config = dict(
    d_model=96,
    init_std_up=0.051,
    init_std_down=0.0121,
    lr_mult_up=1.5,
    decay_shape='sqrt',
)
Each number is 500 + 25 x the weight over its row's rms, rounded and kept within 0 to 999. Layers, rows and columns count from 0. Numbers have three digits each. The size before them is the row's rms in percent of the matrix's.

# layer 4 MLP up, 384x96, rms 0.435, rows 145-276, columns 0-47
106:519528460485505488479493520543475489536490489487524506532527491539494516527507493480472477480474542437501564473486513470457499502474512490497509
104:482460507513537519516491502468548467486532487529500507462475485478499524501532518515495509538504502462511459484524525488529541540524493492515522
105:532506480545468532515506515490496500502458486491478470471504522465506491472505502493499487528528514515513525517495522477483489496550523517461512
091:526496506488452466481525509513513517492523491459499513541510478496471503494476504485501492524461483552499485473476519507488496527453480537530511
093:513541508429466452502490507478541526514501464451512490500510486509440479501517493471452523494506505511507470514524473536503531508526505489513516
096:495524493501540490492528490464487507513521497512491466504458511495511454534545527539519525470509462513468529537507466477514485534452536482497500
100:483514486510496495499505530500563525520481488503470493475514495487490473507452514521527521542454546456471484523498484480489554514498433525504524
101:504515526515505521529494496503504477512509484527518451449468501482556552451504453493514513513476494484466488539451476520500514541486526533452486
098:498504438469504479506484492459499522489543467488539507492532496443500513499514472513498453465489504495502458452489536503542490496519500505543479
101:495519469488550494448536502507501521467509525486527513509508530519510487469530510487516511492485512448500495515507552506490473477504457544514467
103:473467442507565500497525504467503495518483490488492531479510486493483509518492515509485492504502456488479512503458539538456506436513514559557530
105:475541542517456471511456529515439505539486495519461522489486485494514520492519502505494544506478508524488498487513493499493537488521529507491496
099:541496484530488490532479514493483496531496488494510530546507530505456521489513471471525499484519520460475529476495525518477478479495476533563476
100:493492467515539481508534504494490489478501450461487504468510511532520476520482512474512471506521510492544478521551507511487538504528509495500488
094:476467518500414496463506525515554490520496502467490496488508510516492524459527535451490522492504528474498486499504503524499504523539482497473468
093:516494528480445529458533523515505491509487472514500481456515495511520507494502482472472489474492512482509525509494522467459507506479520486520555
107:484463479492465515488542504512514492475478508511525498523492490517512486494489505465487476529481479500465515500506491539519478535458514512484466
114:526508521514488487541531498513543508511498489475466457502505473497513489526456472509485514503481503521475489490518502527464516467489493448503551
112:493475501445541513506521481447493537526457492505461481498452501526478520498500500490484515488468488489488499523519528539496520513526483476528496
111:506493471506494474523524531528484516449529518497536498513506454516522485473528528507463493477457479514459510514480495527537532527486513542505530
092:535506492501589538502528514496507497497500475475496511480544481476458479496485489488501552497520512496509483457502491507512495491531465463511525
099:521543485472482500489502500494481503473525525466504502565487520481472514525533534473489482515482538545488475489508462527513459533502499522437501
107:529494533461473468465497545513501538494510500505452469509481498517514465543499545508452558532531471470498497537529508472522497506492505483520540
099:509485473518530498490512465482502501489496495506528544537498457550479452510446509516465531475529563456492461511518538480538481468502493539508521
102:489496509479554476525477540529524497514501501513497459493544482521490490497501487460496519509468458545453436484506519472528479486530496496472501
111:490509486478509500486525526471465527441457489499463494516520537533506483477503487470495500481507513459483499502520514454465487496549531506499491
110:527513489515527464530424527528499522515532477488471491487508450500546516508500473447490493471548509527491499498539540547514498513485486505480493
101:453526509512565525479501506507536501472530480470479487493492448505485502548487540532514484517488492528487509500476495515563505508475503553491529
099:522488446529472479542513544539536476497482504479509467507498456520523493528502498467481497537495496504485462499514553487506487443545503460545516
099:531541497472500500492481473513534514491482489535498442469537486468517493477533483490528451534490509473503491495485513497514487472469517519513508
099:507475456488478514511491550542508493490491508504525489486532497526469538479522463522492495449501521499481496513475505486519518492508541499459532
107:567501521512531470512546521482522451485486482553506500534503494483469514462442510517490499476497544511491529468522544482489493487495500494497502
103:508556520540488488488517508480486494454519510479519491519526491494508498509554556442526466440492474546457494533490503527492489537516516530487490
106:497526510497480483489503544535498486507484544555518541511511472464484460505478513508476503520524467517478527542495479519458488515508495488494526
085:508534472471453457516512537521498521468488536503478465480509516485467493537491489478544488500513498482447472528514487533497469491511587523516513
099:486520497470510519489507529488448488548451492480498483507539521493530490494512543490518555477479532471493443481530486536497548502503522511491496
084:449466527525480518507500466519545518505493500529501478518518478526486457564462517484525488474506455518495453491513509530517491521515485545498507
108:492531519472496478468482525462482516515490468528547488509501451503474457492499491509513486466461498478484555502476472488533498506538486505495518
103:473491533521457501494488531511511538541538500504465424483452501530483517487477504494455498495471500529523474528521517512498466493490503514466487
112:498467523495465531521502505503471504504440464478518508540484531537457473477490510495500541499505506487495501515508485506447477487482483519494507
104:485486509473510481514526468501492442472438505494559483496531527490560501477522508483513519524508513478475471471511480521487500559456481534465494
087:517497518522494506472498493518529533498507471528532471535467466537522467505475510532524477509491488478486472499519505532523489490512484479465512
101:472548522479484480489525505450491504479494521507492525459516514466526468516507544492482516521489501529498495519519458518476501508486491433464481
097:485505481529551508488500516537515503508496524535506507496451492518507498496475503503434510518527481484493526504486513470509503545498477554438521
098:475469510505453479522537509466499482477459508538493486518537527477530515508514488475500490541505492539480490523529516493498528515525496476471447
107:497523522503511543501493537485503502522519451524500464494512495488455511488470479484522505498548502531505498507475462500532470467506494486530527
106:476503467510489495522476487523527522502491474546532440502482495472546513471492560490498535523500514461499533505499493486498537478454499524505499
102:495467489520456495497508449470484502511480481496516536506490465533502551502525513521530468465512487499492521534478489521522452496509468541456469
102:525491465515501479485520541543483483467501512511532542493502479492484494483517507488506516472503496470484519497503468450510415481526531546495530
105:452487472528450500536498489488491488515482493533538470546518477506486510538539485504521450470481494505438515508530482507513488506482477523531499
098:496476497505500519506542523482484529550530435486521494500505479461504567528538455505509464478490495526507502494521494514512500522458497471509491
095:522478488466487515457500518499517518488529465506506506462448543500521532524530482494523511486509533501550517505493481517499466518536515504469502
091:489500536559454496494507550500518457508466478495478523536518486502539465496459480503525483447479485513471486526511517482497480505510495507518510
097:470492512491536464522495512482524437484513536450495526487495458534489524510515505476449477528502508550532542490538524454467475518502461502504533
098:457488513529513496522495514473515477482521492512503469504502488498508539560518491528490480505456488524487500483509494515494464515505501499445532
096:549539453493477494494484523557462500518498530463468497502496532526463479461532516522544480463523501460471486536484510471486457502471478490495525
088:519494523508491455505501501508481484481445521504565495490497505481500493538469482494460495498492479459482520490520487465539523490516525545488493
088:498498504521489472515552497485537482520447503497486488538496547506493507493522490476537515515533491490508490483482482445516490524558542493472444
098:485557508481501527521508480476492537484454492491510487490458498505497524517499474475476523496505558527459483496530449497504540501547446544454508
105:526493485520540490501506517486512489512498496484518502538539469501495517466471518513458523506496512540523527492501465506500475512443501476505489
090:505492500505483464506489522472543506549513472523474489506515501506533484474515509489478505446518465542540537515483484493512515532498551528504487
097:484494470522481498512492492473439506484475496507476489489495481526484530478480432494499541498518529481483521478495540499523525499544510467468492
096:481537526495528470487512485482514514498496501510530461495528506523498437544516498539497515515514515499485541532525481491501489504479512486527470
112:549505481482498451489515539494493509517468495461511463508509510515535528475497534492511493523474506455528535516495493498539554506521493519489486
105:515488499512524504500570484491509497515514517504475541518509495500542516527477416492521563466498518480469475452506462514483481528527535546479511
108:516500528476535463490512527521518466508461526510494526509500471451447527536495467525490508464517482509455522510513474467480487495526525481532514
120:491507492519500440503462529501508502544463495473561483479509491489479524507554531492471484466564444566530484504480498511502467505475513493508492
104:498502487496470502552509530482465501470530429509520510453562493491478518494461496497511517538539479481498496525517512522518509534476487545518527
103:451488543530478499493514498483516487482492479551495554530480477480508497500568509493507475505465479505494535500525471464461501467471536524484522
095:502479500486477498521509496526511546512525431520502439495488504548571491481488505448498498522516507499511485488530500527501466481506509506474513
089:531542529475506487516508519535497460509506512481486460542483500459458533494564488502493497477503486521499471492470526508466496513480517481546555
105:487489547506526499473520452474501466478502497494556473488457489477457497490506546526555496527534498478506578521512475496492507550500493483483497
101:535448501462511513508507490531512489540503531513514455480468522484520519487516498549469466494512522445517524510504509519500507468458491535500498
108:472515472501502464502477530505539490509484532502518499488518523509479529482476498464467509471526499503487483449531524497494520498558533472493530
108:477514523510510486517483528479490492494485526479528490494457514560496496487523522472472534483507517463480484475513484502471512511528513491488499
091:539518518497569439525506534516517504521472523502528481494476486506476483525500481520458511448539487508501513518481547464483482493513489527495504
105:499474497516502480466475534493463486506507475498462512492540499481498501549550541511531488487520482523496460477482496458514481537484511451514489
109:523517525493515539486495505502501512508537482497514491529476473479450465468470499487486537462505511513481452522491482540470496499513465530523537
113:490485500469497496525511504441534555483456522498502489485506451489496481516492503478524549491505473496478503489515508505547481487510464525535528
102:492487475529496505495518490531462512516483477480478517491456458499521489496527499450500485530484479525536495528497482520499512528490519560503513
112:481547503527480492493550488526514521487483498523530523508495447507474484478466505511505509546541448511518494460436500521502489509503475515531498
103:478484476480462483516507469533478459482485494518497499451493470482462493531478439516501464500497485504520517531515449525470518518518479508521548
097:480550494458504492512551539494504488477463508514478506500518451490485481492474450452487497531505481511540498542532503477473524496502480520531487
101:511485525494482500471511488546495452512536492494468535492518464516461497532538466500507501487514497525426530463492512543489484550519520448487502
104:489474518505512482489480454511512512507463526506492488539482517513485503499503505517474493515493548504454519489534524505500499495502482525520473
101:493466525532463473481488531457483509524517525501465523486514517470502499498500506489517545552502505449488558475479543475525482497470505525501579
093:488469541548485503491516510538492498512515532520512525514485501522504459469509503531520499509428475470482480485511494541512520543486473551511484
100:493542487495502485486528536550507440511500490456489508493513514474506526451484479515441525511547501460526474492529519486500479488473532513479527
095:506488484461491526489519545517507532492523515567483511508505475480473519528453518520539491520465500482462462504494515485485440429521496502481520
106:456510509539474502476531507493499480517504502509544484505474477509506511523511537524482496440531491444484461506495488440508494511504520492509486
094:528528512485549542523501501499467455493484497484500517445462509476494476517495501464449459534522464515546500468475463498530487507543530495473479
097:504498500484568505453508503468484498503460521491519480468497538531508517521518489510443520483460507513455549497481490530493483467537479467534476
108:513473515486513485458517515500522483502501486496506488513514489493459504478480505513528493516527456544521510452448486465455475501469465514518506
095:505484520510468462541512513547506457503512468462517499561474446524516495441490468488511530494497484500485493527490524486541463501507477517515499
098:524448522513508495497479557534485470489491458535510453489482509519464530522466495536498485494502474435504483485508517460538506457535546535482518
106:493515501525528477507516575491499475485512464515489465514527459493505507469513522477507497530501470477482490521447472495547503482506474503485514
093:490547543531477517488520535510472529493495466514460506492499488492488500471545477482555531506456502531487491498493531515481540499505429492487524
101:473526482499506501498528501516508534513524471515517509487508478522459519508500542573459519472493488477465531442502472520502452508500479510482471
095:508501501481518499442476512448531532478531487529491522489476520499454524533482528522483493490529462482530496512504532499492494501516564493517465
095:498501457491520545484460543504522480500501465467508467491543503537506525516523544500526527490484427511491528516480488486491495478466529539502470
098:498489519489549464540497524493496542538487526474509507535495514530495521443457506480473545468516537517494498490472489541544516474507493515447476
108:441519485502516535514460513483511534524458510489488443523501495489482515545513480462512523506470501524528483514508487492500540512489500538499496
096:480498476515459494477469530464492463492477537493497516533523505494467481517479492508449499492477540482515501529508517469529508525458509495460491
099:496498498490534502495483466497505478537480526523522484491459463523516487508507523486503507517483471478509478509514493529496488458458486525494531
102:512459473517477472562537501541495536456490489498524482486503487489523539507472467512486461496512513476483516513510520486482482448540475482514548
120:517475470497510499522466476532496496537486507492495543489517469529432512479473524493498529518504511507466516506533517507480490499547488524510506
100:512517506488560512537512558524501465479544489530474484448467475449485502469503504521496491484487499475495510471463521504468526496472465495504531
105:494482497524493488467511489504479486501512489488496528507554476534497511532508460507501495478531421491497478518552502524512510529481527526453496
107:535476442480506494483503488535512461503479486499491514491516497520460538490504483479484520501549488558439507515478519480485474479525522460479524
101:518504476484485491485529474562515484522512512530451504464483510510522492480500497507510489530529504475476478492506495512478438514524494525488515
095:475544512472490549502471507517495488487487468521480518463470483510492516508500463506511528560505517509462544513537527462519472458504439526460521
103:493532507489508503523506537470470519497483542524527535491526501488496572473497492491451495475495510482462438524466533514464546506461511515472497
096:470517523498485483508495511485485478475532466500538450495462474460477522476481466535470512539542505454563480535505539509496518515493494481495495
117:503494519537496496491498509510531502568483520506549487497483467504478486541528511485499495519512505489570503474474482525485454505537473535484484
095:481536502525503504493503492507508495435542477526485533544526475495503457516531478496511511497494476520491504478517491565458477467485463490502537
095:525508484524488481467522513508511492473485486511545488500510471515467531533497507512520504491535508525518512547467497485465494506512527484471485
093:514484504495474490487512506487504576518467555494500503495529489465496477506550491460495475474508448460491507480496458487489490531539503520511490
104:452505503488469519529501518470564527529469468484480513519492523484535533497526477497477488541527499472505541497495500478504469492521521507481494
091:468510473501517502515464492521496552480497478478539524503455493506509497474504494486468515518530524527516469496503475510464490549530491515500479
100:531501488518528472506484482508487487511521474466506486526515452483510527500528491451521537481525484537484496500479504513468467510526503475507529
099:509493490454477504478496524517472457447510473489499489511491493485461477569533527478481553540510501480485495530517547481471521498518509521556500
108:496506478502519528527479522506512478496467517459515522528428470501512500497489484425534438492485489478501490529503518502500522502522534513525516
097:497516512499501514489516533469521473442482461475503484481464482498503524512465550514472543499543482499489518531508493468498515479516548484489495
096:490513518514480453515493490466505493512497517474524521511460507500469520470506482489519486475505510528445514491479516523476524554528489504505492
088:545555485510501453498523484530496537490516494502514496542508469512497514473527505495471518434534494495480471457528481511483534537477493475439511
100:537472472512479500521520512500527487501498527508518541525511497481474533473483517480524511518508524494524499490525494550505517514505487500488552
092:521550494528480471490547515516478494535498509506497569515522487510448513491461527480553509525484469540466521465467529493483516524451511540524482
095:434539508442482503504497497524496506501494492497544474525492481570487500486486516463494497480518514502528491531501521446477533506494538521502499
108:510510491488526480501467509462478501486503497547465464500462513482464520542551445512498514530522520492521494492543480526485456506505483494494499
097:491527520528503522465510501464466466489438524513544525468505483531451495491519475483551512480526546480517461477523500516505487518531514515509487
087:521483530530497452501542542459469488551504469505480499509488459494483474502492471517508505549507499434500488500508500512481470486543532484469519
098:516537530486466495529499553546530514514496474488503458468516520476533527510512495470488503495513426506485536508513505500561485511517489504492449